From a checkpoint of a small transformer trained on Wikipedia.
Size: width 192, MLP 768 tanh GELU, vocabulary 4096, 4.05M parameters.
Architecture: LayerNorm after each residual sum, learned positions, biases, tied embeddings.
Training: a variant of SOAP for these matrices, 6067 steps.
Each number is 128 + 24 x the weight over the matrix's rms, rounded and kept within 0 to 255. Layers, rows and columns count from 0.

# layer 4 MLP up, 768x192, rms 0.0826, rows 136-204, columns 144-191
[[138 115 136 158 144 158  88 137 128 104 127 122 123 100 102  59 125 158 145 113 143 125 139 110 131 157 100 151 164 137 117 102 138 182 138 129 100 109 130 150 137 175  97 124 137 133 198 129]
 [ 94  95  82 102 171 155 127 105 141 121 149 104  85 148 109 110  99 113 111 121 121 111 137 155 150 165 137 125 113 118 144 101 120 142 151  88 134 106 129  60 120 136 196 114 128 115 153  81]
 [157 121 125  83 114 131  93 115 108 138 148 109 166 130 106 127 102 146 164 132 124 120 147 137 145  57 117 105 111 110 139 150 113 120 131 170 100  94 119 147 139 151 136 127 105 127 137 153]
 [142 132 135 120 128 119 141 133 168 105 116 125 120 137 139 103 118  88 147 106 133 142 142 109 113 142 140  98 163 103 127 150 143 129  73 121 140 131 134 117 158 114 141 124 178 157 149 108]
 [ 83  83 142 154 123 158 127 167 111 114 103  85 144 113 141 115 147 108 145 135 171 132  93 154 124  93  68  71 119  96  90 114  89 107 128 114 127 117 116  98 123  75 133 128 140 138 161 183]
 [118 138 147  99 111 163 159 109 109 140 114 105 157 144 154 123 146 131 114  98 106 159 150 109 132 171 153 146 127 146 180 124 125 123 166 124 117  84 136 154 122 129 128  97  94 106 133 160]
 [137 150 111  97 140 154 154 123 132 132 107 133 118 103 150  93 120 171 177 161  96 115 116 157 104  98  85  93 118 136 149 122 105 142  68 108 138 103 124 153 140 126 109 139 109 133 117 108]
 [157 135 163 157  69 151  89 130 114 130 118 153 125 140 138 118 135 163 123 129  99 124 137 141 111 102 137 138 174  91 108 189 105 145 177 126 139 144 110 125 124 136 146 130 131 165  89  98]
 [139  84 111 103 149 121 101 188 121 133  95 147  65 166 136 127 177 119 102 142 120 105  75 159 119 111 118 151 153 122 125 111 145 144 117 107 170 116 118 159 139 139  98 120 154 125 123 124]
 [106 146 117 170 130 150 117 167 113  80 114 122 117 139  86 117 121 145 141 114 138 164 150 107 143 127 128 123 110 133 126 144 150 143 103 145  77 125 149 139 126 173 146 133 155 128  77 122]
 [146 103 128 120 126 122 101 118 132 107 121 129 115 160 141 147 129 129 115 145 126 148 129 137 140 131 140 133 136 135 141 143 107 102 125 132 124  87 121 146 135  96 134 124 125 121 108 149]
 [147 124 115 131 106 105 144  94 145 140 117 116 130 152 133 117 155 141 138 168 134 111 113 136 101 133 117 125 116 159 132 110 129 133 165 139 142  99 138 136 146 143 114 152 125 155 106 127]
 [112 186 158 148 120 104  88 164  92 107 149 117 152 126 118  85 131 153 131  91 127  79  87 130 147 116 132 148 130 139 133 126  97 129 147 165 133 113 106 154 136 143 127 144 119 132 117 143]
 [128 179 114 124 143 155 141 128 142 121 157 140 130 143 121 114  97 147 117 125 105 153 140 132 117 123  73  72 120 122 129  96 155 130 138 162 127  74 115 121 123 148 141  94 127 178 138 121]
 [151 150 154 127 172 144 128 110  82 105 147 116 108 146  86 123 166 126 149 136 122 115 100 129 119 110 123  85 130 126 125 108 150 144 150  87 104 176 157 125 109 129  98  73  79 141 135 124]
 [156 168 137 152 103 161 100 130 126 168 156 171 111 117 156 120 147 131 114 114 153 110 121 120 130 116 129 120 158 144  99 151 128  91 125 108 143 154 132 110 147 138 112 118  95 111 154 126]
 [100 172  84 102 146 170  97 104 148 138 122 164 113 138 116 145 118 125 140 123 169 178  99 112 126 122 131 148 124 143 137 137 114 150 138 155 149 135 132 111 140 141 139 134 101 170 111 145]
 [147 143 130 156 146 123 131  96 126 127 125 125 100 150 109 155 102 144  80 135 150 128 115 137 127 162 133 116 149 136 149 139 144 129 120  75 130 127 148 138  95 122 111 121 130 143 110 148]
 [125 133 107 126  84 118 121 142 110 146 113 110 100 102  86 126 117 136 132 131 127 119 126 153 151 153 152 185 149 158 148 120 148 132 121 122 141 123 142 140 144  85 171  77 128 127 111 105]
 [130  88 109 130 172 122 148 184 102 104 138 140 162 137  88 129  90 104 157 147 129 106 130 105 142 143 132 137 139  98 194 178 109  79 174  81  99 133 147 110 127  73 148  81  73  67 107 146]
 [129  96 135 133 102 170 145 123 173 131 110 120 125 169  98 132 112 135 150 111 121 114 146 137 159 121 144 127 122 181 140 135 130 143 171  96 127 123 162 106 136 138 144 101 132 157 139 144]
 [150  47 110 139 135 109  83 137 133  68 110 172 156 124 122  99 108 133 141 105 107 122 107 142 139 124  83  90 138 172  79 109 117  89 180 143 141 113 126 108 175 121 124 147 165 139 125 111]
 [122 167 130 141 136 126 153 120 107 147 142 108 157  95 150 140 129 123 162  76 164 197  64 142 108 124 111 153 116 132 113  96 128  95 155 162 136 118 144  92 131 154  84 153 166 123  93 108]
 [134 106 137 132 117  98 145 131 118 122 121 177  98 146  62 166 115 120 127 128 150 133 104 120 104  81 134 162 108 190 130 100  86  82 130 141 155  99 130 136 156 139 103 100  86 127 134 164]
 [ 86 171 184 142 113 141 127 131 133 145 126 147 138 162 159 166 108 134 110  75 109 118  99 114 117 110 115 104 102 150 113 113 171 112  97 134 107 133 145 114  92  89 138 125 129 144 157  78]
 [ 75  83 170 151 125 137 128 138 148 110 110 126 115 148 156 137  82 152 161 154 163 121 144  85 158 111 150 119 112 155 116 139  56 150 130 113 171 152 144  98 111 129 117  90  97  95  94 142]
 [118 112 127 173 142 137 109 137 155 127 148 107 117 141 147 149 120 132 119 163 153 103 129 113 125 157 150 123 115 135 151 127 127 153 153  98 116 128 105 113 130  86 102 141 136 134 122 119]
 [156 125  88 135 101 148 160 122 118 137 126 134 186 123 131 110 121 124 163 103 109 153 137 146 127 151 142 158 129 125 169 114 145 132 112 136 132 126  80 124 153 169 135 126  66 154 109 141]
 [155 115 132 143 120 138 147 156 137 149 166 120 153 147 105 114 156 121 150 136 102  86 171  93 116 135 147  93 131  96 118 119 111  97  86 132 155 137 130 116 163 167 129 116  96 136 131 110]
 [141 179 134 157 102 163 130 185 140 144 145 129 129 114 149 110 103  95  95 122 119 142 106 150 103 110 136 177  89  89 138 144 163 107 150 116 136 114 181 143 164 186 124 129  91 118 110 122]
 [108  81 116  91 170 185 117 120  96 131 118 132 146 104 134 118 139 143 117  88 107 160 168 137 122 137 130 149 101 121 171 146  85 124 140 103 130  93 126 125 122 127 158 122 108 146  88 173]
 [129 129 127  74 156 166 132 111 130 139 120 126 131 150 129 140 132  98 129 123 129 128 136 162  83 121 130 138 111 100 137 123 130  81 151 134 125 104 158 132 100 158 163 109 150 125  96  73]
 [132 141  91 121 139 143 153 115 138 128 127  97 114 136 120 162 130 116 159 122 136 157 135 154  98 159  73 146 105 136 131 129 155 108 100 131 187 131 165 141 106 123 157 113 109 131 118 110]
 [130 112 114 155 147 138 117 113  97 134 120 131 145 114 152 158 126 112 138 118 110  83 116 122 134 101  87 103 159  92 130 130 120  98 106 142 160 137 120 120 156 140 114 100 117 129 129 126]
 [105  81 164 106 150 128 101 105 122  91 116 125 123  80 140 124 138 144 146  80 153  96 146  98 112 149 106  87 119 132 144 169 134 140 108 107 130 107  92 110 140 149 102 172 138 150 126 135]
 [114 111 110 119 133 149 166  92 128 120 136  79  66 108 108 128 144 145 109 127 132 122 115  72 166 121 102 121  80 126  85 187 106 177 104 144 124 145 172 155 137 167 106 149 139 139 153  94]
 [129 136 115 102 126 133 132 129 117 124 136 129 136 125 151 141 123 117 150 117  92 116 130 186 148 130 160 131 119 126 138 150  86 121  93 115 128 130 101 148 118 108 134 139 106 170 151 135]
 [ 92 158 119 137 115  93 112 107 128 153 150 123 135 120 139 120 147  98 142 111 150 142  86 108 135 116 129 140 110 123 124 142 165 166 122 138 143 117 143 144 106 127 119 115 143 118 136 105]
 [139 130 122 156 126 118 127 195 118 136 117 132 143 154 123 147 124 154 137 154 130 105 113 124 115 146  93 112  83 140 127 133 106 151 106 149  67 152 150  95 161 149 102  94 124  70 141 143]
 [138 122 152 116  88 131 139 153 135 135 100  86 116 135 101 138 146 121 122 147 102 133 149 157  84 112 140 101 151 151 125 138 182 163 144 165 137 132 137  71 130 152 132  74 150 130 109 119]
 [123 133  78 127 160 129 123 109 117 175 103 125 133 108 103 118 158 136 154 110 114 122  99 128 110 157  98 142 127 109 145 128  93 124 116 115 116 142 164 138 138 117 185 156 136 118 147 157]
 [129 131 167 117  86 131 143 102  93 117 163 154 111 126  93  96  80 148 125 140 145 110 127 163 127  80  84 157 151 157 129  97 106 135 182 102 123 160 122 117 116  96 147 144 135 124 141 131]
 [133 184  94 142  99 197 144 125 138  65 142 141 107  90 131 114 112 112 146  94 141 138 135 150  97 154 138 122 141 116 149 124 136 135 120 119 150 103 149 128 128 178  81 103 132 130 143 183]
 [131 125 125 117 106 107 105 112  94 135 135 105 142 159 118 109 121  96 160  81 127 163 113  75 123 102 165 146 120 133 166 138 141 123 112 158 159 127 126 135 117 160 147 152 135 120 183 105]
 [104  79 149 162 121 138 120 141 125 114 144 146 136 111 120 121 143 148 114 147  92 132 111  92  94 141 100  82 141 139 136 129 120 108 155 108 142 134 119 109 105 123 139 144 135 147  87 128]
 [178  97 143  98 127 111 136 180 146 141 129 122 126 139  84  99 133 133 155 130 103 139  81 154 112  89 105 146 138 112 192 117  91 142 135 143  83  92 130 119  95 111  80  95 147 190 135 163]
 [140 149 133 113 109 143 109 100 131 138 146 185 134 152 123 133 119  84 183 142 144 126 128 126 131 151 115 112 146 101 140 150 105 152 129 119 137 145 119 114 126 130  81 130 111 116 155 185]
 [131 122  93 114 142 112 128 124 150 167 160 127 129 120 109 101 105 108 148 100 141 108 102 139 121 115  98  83 141 172 146  96 132 143 125 111 110 176 138 131  99 109 117 129 125 134 115 117]
 [156 122 156 120 144 151 168 134 113 116 132 120 132 134 138 159  78 154 149 133 148 111 157 101 147 148 163 153 106  96 111 145 121 112 154 159 146 106 131 154 117 120 105 122 126 128  99 138]
 [168 114 169 127 130 107 162 145 137 167 171 120 125 128 126 158 125 100 108 171 142 123 112 102 145 125  89 135 112 183 119 163 158 147 109 184 111 190  92 170 127 119 101  93 134 101 135 119]
 [132 205 149 116 131 121 156 106 126 136 161 123  94 141 141 110 145 134 120 123 161 169 133 121 135 133 111 162 144 109 146  92  64 165 123  76 124 154 102 115 124 162 193 111 147 172 128  88]
 [161 126 183 119 136 127 102 138  61 127 131  96 157 129 129 178  94 131 135 106 193 162  99 109 129 122 149 132 168 161 119 118 139 149 157  89  93 142 144 164 131  92 162  99 136 121 143 142]
 [135 155 130 105 157 101 116 135 134  71 101 128 133 129 123 136 100 119 133 117  87 112 118 101 121 135 148 109 133  95 110 139 117  95 126 125  87 147 136 144 113 130  96 100 171 121 129 133]
 [145 152 119 133 106 181 116 115 125  97 144 122 150 107 110 133 120 164 182 148 137 101 112 147 121 112  93  89 154 167 135 157 124 129 108 174 136  95 132 104 142 115  82 145 119 145 112 113]
 [133 142 131 108  80 114 122 128 105 119  91 162 127 109 118 136 132 169 130  66 139 149 137 155 147 137 129 170 103 101 175  87  80 118 136 117 182 144 137 140 137 142 140 143 126  57 135 162]
 [127 150 148 134 131 120 128 137 127 154 135 154 150 104 181 156  98 129 108 153 157  81  98 138 153 139 130 170  93  69 112  95 104 120 115  80 141 116 134 146 181 146 125 114  91 139 141 127]
 [118 118 142 114 187 169 122 142 122 124 125 113  91 111 114 115 123 118 134 111 144 121 144 129 134 119 158 115 164 123 137  83  72 133  78 135 141 140  98 128 112 124 147  82 132 137 108  98]
 [123 120 128 137 126 121 154 113 136 136  97  99 148 137  84 100 123 114  97 123 125 142 150 118 111 126 117 105  89 128 130 106 109 126 131 119 153 130 114  97 120 163 124 159  82  94 106 104]
 [138 116 124  98 117 121 132 108 138 174 166 113 142 107 115 104 120 142 131 157 132 134  91 141 141 155 119 119 129 115 135 135 174 122 133  77 135 121 145 113  96 112 156 134 123  80 100 141]
 [132  96 122 115 154 188 122  99 155  95 132 204 114 118 116 120 105 102 117 142 144 125 140 130 172 120 143  89 143 110  99 139 161 134 121 100 148 123 151 114 168 156 142 103 132 122 128 100]
 [101 135 113 108 135 119 134 147 158 166 154 110 130 108 113  94 177 136 133 113 139 137 104 128 114 153 144 119 170 116 129 125  99 136 125 109 140 149 124 169 155 152 121  97 129 157  95 113]
 [155 144 134 165 118 168 129 162 143  90 114 129 133 136 148 161 102 113 143 154 134 134 139 124 137 155 118 121 130 165  99 112 127  74 100 129  90 146 136 132 170 110 143 123 129 100  72 139]
 [118 193 103 139 142  91 107 104 107 127 115  49 124 123  97 149 135 128 101 110 118 120 126 134 163 122 158 171 126 148 158 101 122 153  85 125 126 136 138 123 144 124  53  91 111 137 157  64]
 [144 130 145 114 158  98 112  88 107 125 107 120 126 123  70 121 145 110 157 144 156 138 110 114 101  99 124 129 126 136 152 132  90 103  99  99 180  88 124 112 133 128 114 123 130 139 142 152]
 [138 149 139 163 156 120 116 125 126 132 129  90 106 117 122 148 158  82 134 136 120 130  92 104  94  86  90 140 119 127 184 166 126 141 187 152 119 116 115 151 125 149  97 136 101 143 132 161]
 [134 138 160 114 138 147 153 109 107 127 140 151 112 162 134 114 150 130 117 124 125 150 131 122 159 136 122 151 124 122 136  93 162 154 139 120 102 148 123 134 105 165 177  92 135 170 140 117]
 [111 133 159 112 106 172  92 102 112 118 117 135 156 128 117 147 126 147  80 141  90 102 102 139 121 124 180 119 111  99 135  96 100 163  99  81 142  80 136 151 120 155 131 173 163 170 112 132]
 [119 117 170  83 134 125 143 135 141  93 142 156 149 136 155 134 102 123 103 119 133 107 149 137 117 102  96  88 165 128  74 135 108 116 147 141 133 138 154 132 145 131  94 115 151 139  84 120]
 [116 142 127 132 108 139 128  97 117 111 147 138 134 115  91 121 132 109 137 116 143 121  78 152 126 113 154 145 121 148 132 130 125 101 152 137 139 138 156  88 109 161 111 155 121 132 168 146]]
# layer 4 MLP down (transposed), 768x192, rms 0.0533, rows 136-204, columns 144-191
[[177 105 106 134 112 123  92 138 111 113 109 120 138 148 144  91 108 156 117 111 130 122 102 144 158 127 112 158 121  99 104 107 191 126 111  96 129 128 153 110 130 158 132 105  90 133 154  86]
 [170 135 139 125 154 135  95 126  80  86 140  90  96 122 140 140 151  96 167 154 109 132 143 153 155 125 128 165 101 153 102 148 114  96 156 161 173 135  86 116 127 143 146 155 137 160 107 143]
 [144 171 152 114 131 153 128  90 102 134 146  70 107 116 206 132 132  94 101 178 108 115 139 103 146 140 124  97 126 103  84 150 155 164  92 138 134 146  99 170 113 117 102 145  96 131 113 138]
 [140  89 154 155 114 143 128 176 169 157 125 121 141 114  99 140 107 121 130  92 151 139 117 139 113 138 137 155 132 123 135 134 134 146 116  90 140 115 118 114  72 133 149 111 163 130 132 106]
 [ 96 111 122 127 156 145 106 101 110 147 163 101 153 141 100 113 162  96 102 112  97 102 103 172 115 133 119 146 164 126 180 148 123 107 123 154 129 102 114  78 127 151 106 122 102  97 128  92]
 [114 102 160 173 151 117 105  91 139 134 111 133 106 160 113 124 151 112  91 163 113 154  85 103 140 131 110 112 135 165 102 114 116 170 114 131 123 126  87 138 145 188  90 120 107 113 117 134]
 [119 126 125 152 129  70  85 106  95 104 122 128 114 150 156 140 124 132 109 107 102 159 123 131 126 171  93 120 125 161 108 130 121 114 111 145 131 152 173 129 167 146 123 139 152 164 137 160]
 [127 123 145 150 142 107 179 144 120 141 117 115  62 113 110 114 146 138 119 163  96 137 180 121 177 114 124 161 103 128 149 159 131 125 143 142 135 133 125 167 121 155 129 168 109 146  99  81]
 [138 121  90 130  94 102 119 125 122 133 155 132 130 131 136 141 129 110 125 139 153 140 156 150 114 169 195 121 156 163 146  87 146 132 128 135 120 134 106 103  94 108 107 176 119 100 104 123]
 [135 171 125 117 131 152  89 147  79 117 133 103 119 151 121 159 141 110 156 132 150 158 132 144 109 144 130 106 108 118 140 121 116  87 163 131 109 144  90  97 151 136  88 152  95 128  93 123]
 [133 130 109 150 130 147 123  91 115  98 190 116 103 113 131 154 124 172 108 143 140 106  87 100 140 148 109 114 106 125 130  79 160 151 127 161 138 115 116 134 109 138 156 122 112 143 128 138]
 [140 138 135 134 104 141 140 141 125 102 139 170 119 133 134 108 128 143 144 143 160 147 119 120 111 124 143 107 115 154 118 122  84 138 171 136 123 124 157 130 116 172 156 151 149 129 113  98]
 [174 134 122 151 192 137 123 149 128 149 135 159  77 114 116 129 171 146 112 177 102 161 115 133 142 130 145 181 130 126 113 144 106 129 132 130 103 116  79 124 116 117 142 144 132  96 141 113]
 [ 73 128  86 127  95  85 121 155 114 148 113 160 147 113 104 134 112 124 138 102  92 151 129 133 141 133 106 158  95 139 125 157 143 125 110 124 169 139 158 143 119 155 153 156 154 141 114 120]
 [121 105 105 155  71 133  91 110 150 132 121 128 125 159 128 125 114 106 172 102 188 131 145 136 112  83 157 104 130 136 127  99  93 146 125 167 124 119 145 102 101 124 127 115 108 100 133 158]
 [120 149 120 106 115 121 127 113 144 105 114 175 116 113 144 134 114 150 117 121 101 127 142 125 144  66 116 126 148 132 100 102 109  97 146 122 139 137 143 129 152 140 133 121 106 170  97 142]
 [118 142 164 130 191 118 114 123 123 119 134  94 129 131 123 143 134  84 108 166 170 178 178 150  80 113  90 102 103 131 134 141  94 130 142 106 123  88 104 160 126  98 140 141 118 134  88 140]
 [116 109 153 114 129 103 133 140 146 140 109 144 165 130 123 133 128 126 162 127 126 144 101 117 176 159 163 126 157  90 129 119 155 133 132 106 123 121 132  89 128  90 116 169 142  70 120 102]
 [118 122 126 157 131 131 118 141 136 105  97 150 144 124 110 145 136 139 138 145 147  95  95 107 146 116 120 123 123 130 123 124 149 145 152 111 142 157 150 116 126 137 109 153 123 147 153 153]
 [158  60 140 143 129 160 106  96 120  72 124 137 134 144 110 150 124  87 114  93 102 154 134 190 169 119 123 139 112 165 184 123 117 141 161  78  81 144 113 160 128 151  92 128 115 146 117 129]
 [139 102 168  99 144 134 143 141 140  92 104 134 127 118  96 133  85 141 102  93 135  82  81 118 130 111 100 175 138 144  92 126 142 147 112 141 129 145 143 104 128 126  86  92 138 105 142 169]
 [146  97 127 115 145 149 138 153 135 147 118 193 130 124 150 157 157 171 116 118 176 131 140 141 135  88 108 123 119 132 124  75 123 137 123 112 133 139 139  88 148 121 101 140 151 189 144 156]
 [153  46 152 170 130 113 117 113 139 136 150 140 143 164 124 163 120 122 158 131 110 120 104  80 134 140 105 127 104 137 135 172 127 148 114 149 170 142 121 116 138 128 109 103 116 134 119 106]
 [153 139 153 131 178 152 121 174 114 161  96 124 138  94  98 122  84 131 136 161 138 108 149 140 116 118 133 137 164 111 143 162 200  97 138 123 178 130  78  99 167 114 131 113 124 114  59 113]
 [ 79 145 129  96  86 110 112 199 169 119 107 103 128 133  96 129 113  98 102 115 159 135 134 130 109 152 135 139 127 113 145 173 149  91 178 116  85 133 145 159 144 111 131 129 144 138 137  81]
 [ 87 120 129 130 132 102 121 139 150 135 115 134 151 159 147 150  91 122 129 127 109 143 110 151  95 162 137 128 155 122 106 143 123  90 170 101 174  74 141 122 142 133 124 105 134 125  90 119]
 [150 115 134 125  87 120 140 136  91 119 143 127 126 105 116 162 104 102 137  96 139 127 139 145 163 145 136 107 150 122  99 138 117 143 117 151 155 125 127 131 141 128  88 113 134 131 134 152]
 [124 125 123 116 128 137  74  96 146 180 151 114 135  88 190 137 129 136 126  97  86 191 110 174 103 158 166 174 125  95 121  76 131 126 114 160  95 144 123 123 125 129  96 156 145 133  88 106]
 [196 125  96 143  79 147 178 130 150 131 122 116 111  97 127 136 134 130 138 115 153 121 119 170 112 111 123 106 169 149 132 109 160  78 116 156  96 152 107 107 106 100 112 131 130  98  90 134]
 [123 113 131 102 128 126 105  60 171 111  92 122 127 122 117 134 129 128 116 186 151 142 166 141 173 156  99  86 131 105 117  88 119 138  81 136 141 110  99 126  53 148 176 165 141 138 113  82]
 [ 85 111 105 147 150 145  98 103 161 133 105  54  87 127 152 116  98  78 141 134 118  98 153 111  91 115 155 150 129 167  98 116 164 152 137 146 137 134 111 114 143 124  78  90 133 126 113  86]
 [114 107 177 146 143 128 150 143 115 162 144 184 137 144 109 107 151 118 106  95 173 135 152  86 126 120  87 130  99 138 147 138 140 177 120 124 125 105 125 112 149 158 157 159 150 132 143 146]
 [149 169 117 138 130 137 122 166 137 141 102 149 140 127 177 150 156 103 129 121 138 107 145 147 164  87 117  93 110 164 121 102 136 127 113 115 129 117 118  79 141 106 162 113 111 140 103 124]
 [138 117  82 120 113 139 149 123  74  96 125 163 170 106 119 180 163 118  87 108 144 157 151 151 178  76 119  92 169  89 156 152 117 107 151 115 128 137 156 132 107 134 145 135 128 132 126 103]
 [147 134 120 105 153 162 153 107 140 124  93 122 136  97 149 106 122 108 156  91 149  90 118 117 139 101 116 129 157 114  83 123 115 158  98  94 154 149 144 127 171 152 161  92 116 135 116 122]
 [137 109 124 108 104 128  81 105  68 144 172 123 172 125 123 111 101 134 112 144 115 121  86 148 134 150 108 102 128 134 129 136 126  74 175 125 163 135 108 136 132 124 102  78 150  91 131 113]
 [129 125 131 119 117 117  86 123 117 128 170 101 112 136 119 154 121 115 170 130 119  98 117 111  92 109 147 119 149 131 174 155 144 134 183 124 118 114 114 146 120 144 114 150 157  85 119 137]
 [137 156 148 173 132  89 174 108 106 124 132 151 157 125 119 123 160 144 130 136 119 151 112  76 161 137 141 142 113 135 111 137 119 159 135 146 149 143 151  93 136 138  89 152 119 135 170 129]
 [120 147  87  75 191 161 102 194 158 111 164 135 155 135 132 153 195 133 130 124 132 122 148 181 121 126 122  65 116  76 111 120 130  95  80 114 126  91 154 139 148 136  92 135 137 113  79  93]
 [126  68 147 116 148 108 105  94 110 117 135 144 106 147 154 149 151 108 156 147 118 130  99 118  87 126 169 133 127 110 142 142 156 125 147 108  81 128 138  99 159 120 119 134 128 104 115 107]
 [112 121 104 144 116 137 119 126 143 135 128 133 139 111 105 115 125 142 143 114 138 118 141 180 101  88 128 111 125 163 105 148 152 125  92  90 148 164 111 111 115  86 124 127 101 139 122  80]
 [120 166  98 106 111 111 205 103 157 112 176 108 121 152 114 112  89 113 109 135 187  94 124 137 136 112 135  92 117 149 132 121 110 111 115 163 125 106 109 110  94 111 113 149 132 141 112 139]
 [122 107  94 143 137 134 156 145 160 139 108 102 120 126 183 115 172 111 149 140 118 133 174 109 130 122 171 113 139  94 133 141 108 180 118 128 100 106 107 148 124 122 142 110 130 133 124  97]
 [ 98 132 130 112  84 144 140 129  96 109 159  91 113 100 112 158 129 160 185 166 138 120 107 128 145  91 105 159 146 130 110 106 116 136 141 121 136 105 148 141 141 145  92 131 158 114 159 138]
 [123 100 127  82 126 159 187 133 123 142 158 116 151  95 108 114 136 113 129 128  97 128 118 132 161 123 126 115 122 117 132 167 105  90  80 139 152 142 134 155 114 132 156 172 123  90 126 115]
 [146  97 128  91 147 142 117 168 149 164 109 146 122 142 101 140 194 102 147 121 118 139 146 132 139 129 172 138 153 160 110 145 106 158 149 156 130 111 152 132 122  91 132 169 117 137 118 112]
 [160 163 108 154 126 157 131 116 154 117 126 120 174 155 124 137 172  88 136 140 106 138 110 105 128 103 117 107 118 163 131  69 126 139 124 131 161 133 110 162  97 123 154 135 169 130 153 149]
 [161 123 122 148  99 130 130 106 171  81 132 121 168 130 112 160 126 113 156 138 115 131 149 154 134 172 143 124 148 144  93 150 109 156 159 157  94 127 139 157 114 168 120 143  96  73 129 139]
 [148 123 139 159 128  77 102 124 128 108 115 129 159 167 179 127 148 109 142 145 130 110 108 132 133 139 134 106 182 139 128 136 153 118  82 133 115 124 167 169 126 116 202  96 126 102 117  86]
 [157 106 107 153  94 152 112  68 152 125 135 108 125 138 150  93 107 147 152 137 177 139 175 144 125 127  83 139 124 122 176 162 144 126 152 113 112 125 122 115 152 116 102 118 144 143 132 131]
 [127 117 151 102 130  98 127 144 143  89 117 157 136 113 164 116 111 158 133 127 118 134 126 133 151 125 174 120 137 152 146 132 123 114 104 104  97 106 112  73 157 113 174 136 127 145 171 160]
 [141 150 137 103 178  75 162 156 113 165  89 107 125 128 155 149 144 121 148  82 130 113 131 149 146 136 119 106 161  89 129 154 141 104 115 112 127 101 166 154  97  61 121  87  79  79 166 117]
 [128 120 104 161 141 135 118 155 156 135 179 166 159  92 124 113 103 150 108 109 170 106 141 167 131 133 155  87 120 143 119 105 158 103  91 105 152 103 148 152 206 171 122  94 147 140 130 113]
 [143 152 153 162  97 156 126 122 128 101 135 169  75 121 109  86 131  78 114 175 104 143 168 107 160  83 116 151  82 126 108 129 102 111 141 136  95 122 110 149 111 128 150 107 139 124 157 102]
 [161 136 137 181 150 157 143  92 114 115 126 118 143 154 134 159 142 157 154 124 145 147 127  70 121 157  93 138 124 108 193 115  66 170 114  95 132 162  92 111  90  90  96 125 138 114 156 144]
 [168 103 158 178 133 178 124 139 158 140 124  90  91 114 123  96 104 177 178 128 104 130 150 165 109 134 130 145 102 102 158 127 138 122 145 168 129 155 116 112 129 128 161 111 114 148 116 119]
 [158 111 155 155 166 126 138 118  95 136  83 104  77 107 127 140 133 139 108 143 121 136  88 127 112 131 140 135 162 113 165 147  80 131 181 103 108 131 131 123 135 125 119 112  92 159  92 154]
 [127 176 114 115 129 128  91 124 106 127 125 161 110 104 133 135 127 110 128 135 148 118 109 133 165 125 140 105 124 155 137 108 129 114 108 136 161 102 106 134 151 133 129 119 137 111 156 159]
 [128 125 101 120 124 111  72 108 123 160 103 180 107 119 129 107 148 133 117 170 135 114 153 152 137 103 136 186 111 142  91 103 114 146 133 101 135 138 138 124 145 166 126 123 135 149  90  94]
 [112 163  95 176  95 141 116 130 108 132  90 145  94 163  85  65 117  90 125 112 130 114 155 137 144 107 158  97 106 157 124 164 160 106 109 131 102 127 147  92 119 115  93 153 124 108 147  64]
 [135  99 103 102 129 115  90 129 100 142 134 147  81 129 144 125 114  99 152 132 150  96 161 102  89 121 131 110 113 161 143 103 133 142 101 106 141 115 102 111 148  96 118 155 167 110 144 126]
 [117  88 172 121 174 143  92 103 135  93  79 133 134 167 135  89 105 141 131 128 168 159 121 105 109 123 150 122 145 148 142 103 137 192 117 141 162 185 126 124 168 156  97 116 163 137 144 109]
 [ 93 189 132 155 141  98 130 107 137 166 123  97 174  84  90 114 122 128 123 122 115 124 123 108 135 209 166 115 113 127 176 135 112  98 137 128 112 182 126 138 107 149 127 151  87 101 137 141]
 [170 106 118 142 163 146 101 113 105 170 141 147 124 105 131 117 113 140  94 120  71 157 152 165 128 112 161 132 138  96 145 150 111 170 114 146 124 127 144 148 166  95 110 107 106 114 135 118]
 [142 108  82  98  91  87 100 136 131 138 134 122 123 107 120 111 116 139 121 165 136 118 166 158 130 108 134 172 143 137 117 125 148 101 113 130 131 157 155 184  92 131 136 175  92 183 100 171]
 [137 114  90 122 123 129  98 119 102 149 138 126 127 118 117 121 155 137 125 119 108 101 121 154 157 129 121 168 121  65 146 111 106 112 142 111  94 147 132 143 150  97 131 149 141 156 103 137]
 [116 122 162 156 126 107  99 132 103  82 157 129 107 136 100 153 124 117 130 122 167 126 148 141  91 141 139 149 107 139 126  81 127 154 192 141 126 149 146 108 108 172 127 192 139 155 148 134]
 [ 99 139 139 144 145 107 144 126 103 113 156  92 134  91 146 117 142 107 108 134 140 138  89 185 170 126 135 155 156 120 119 137 113 104 138 151 113 104 133 168 153 110 109 125 146 137 131 129]
 [110 153 165 143 136 148 119 172 131 141 112 163 140 133 152 141 158 127 117 148  93 151 142 115  91 115 112 126 141 139 121 131 141 130 128 115 122 136 142  87  91  94 169  91 118 151  65 175]]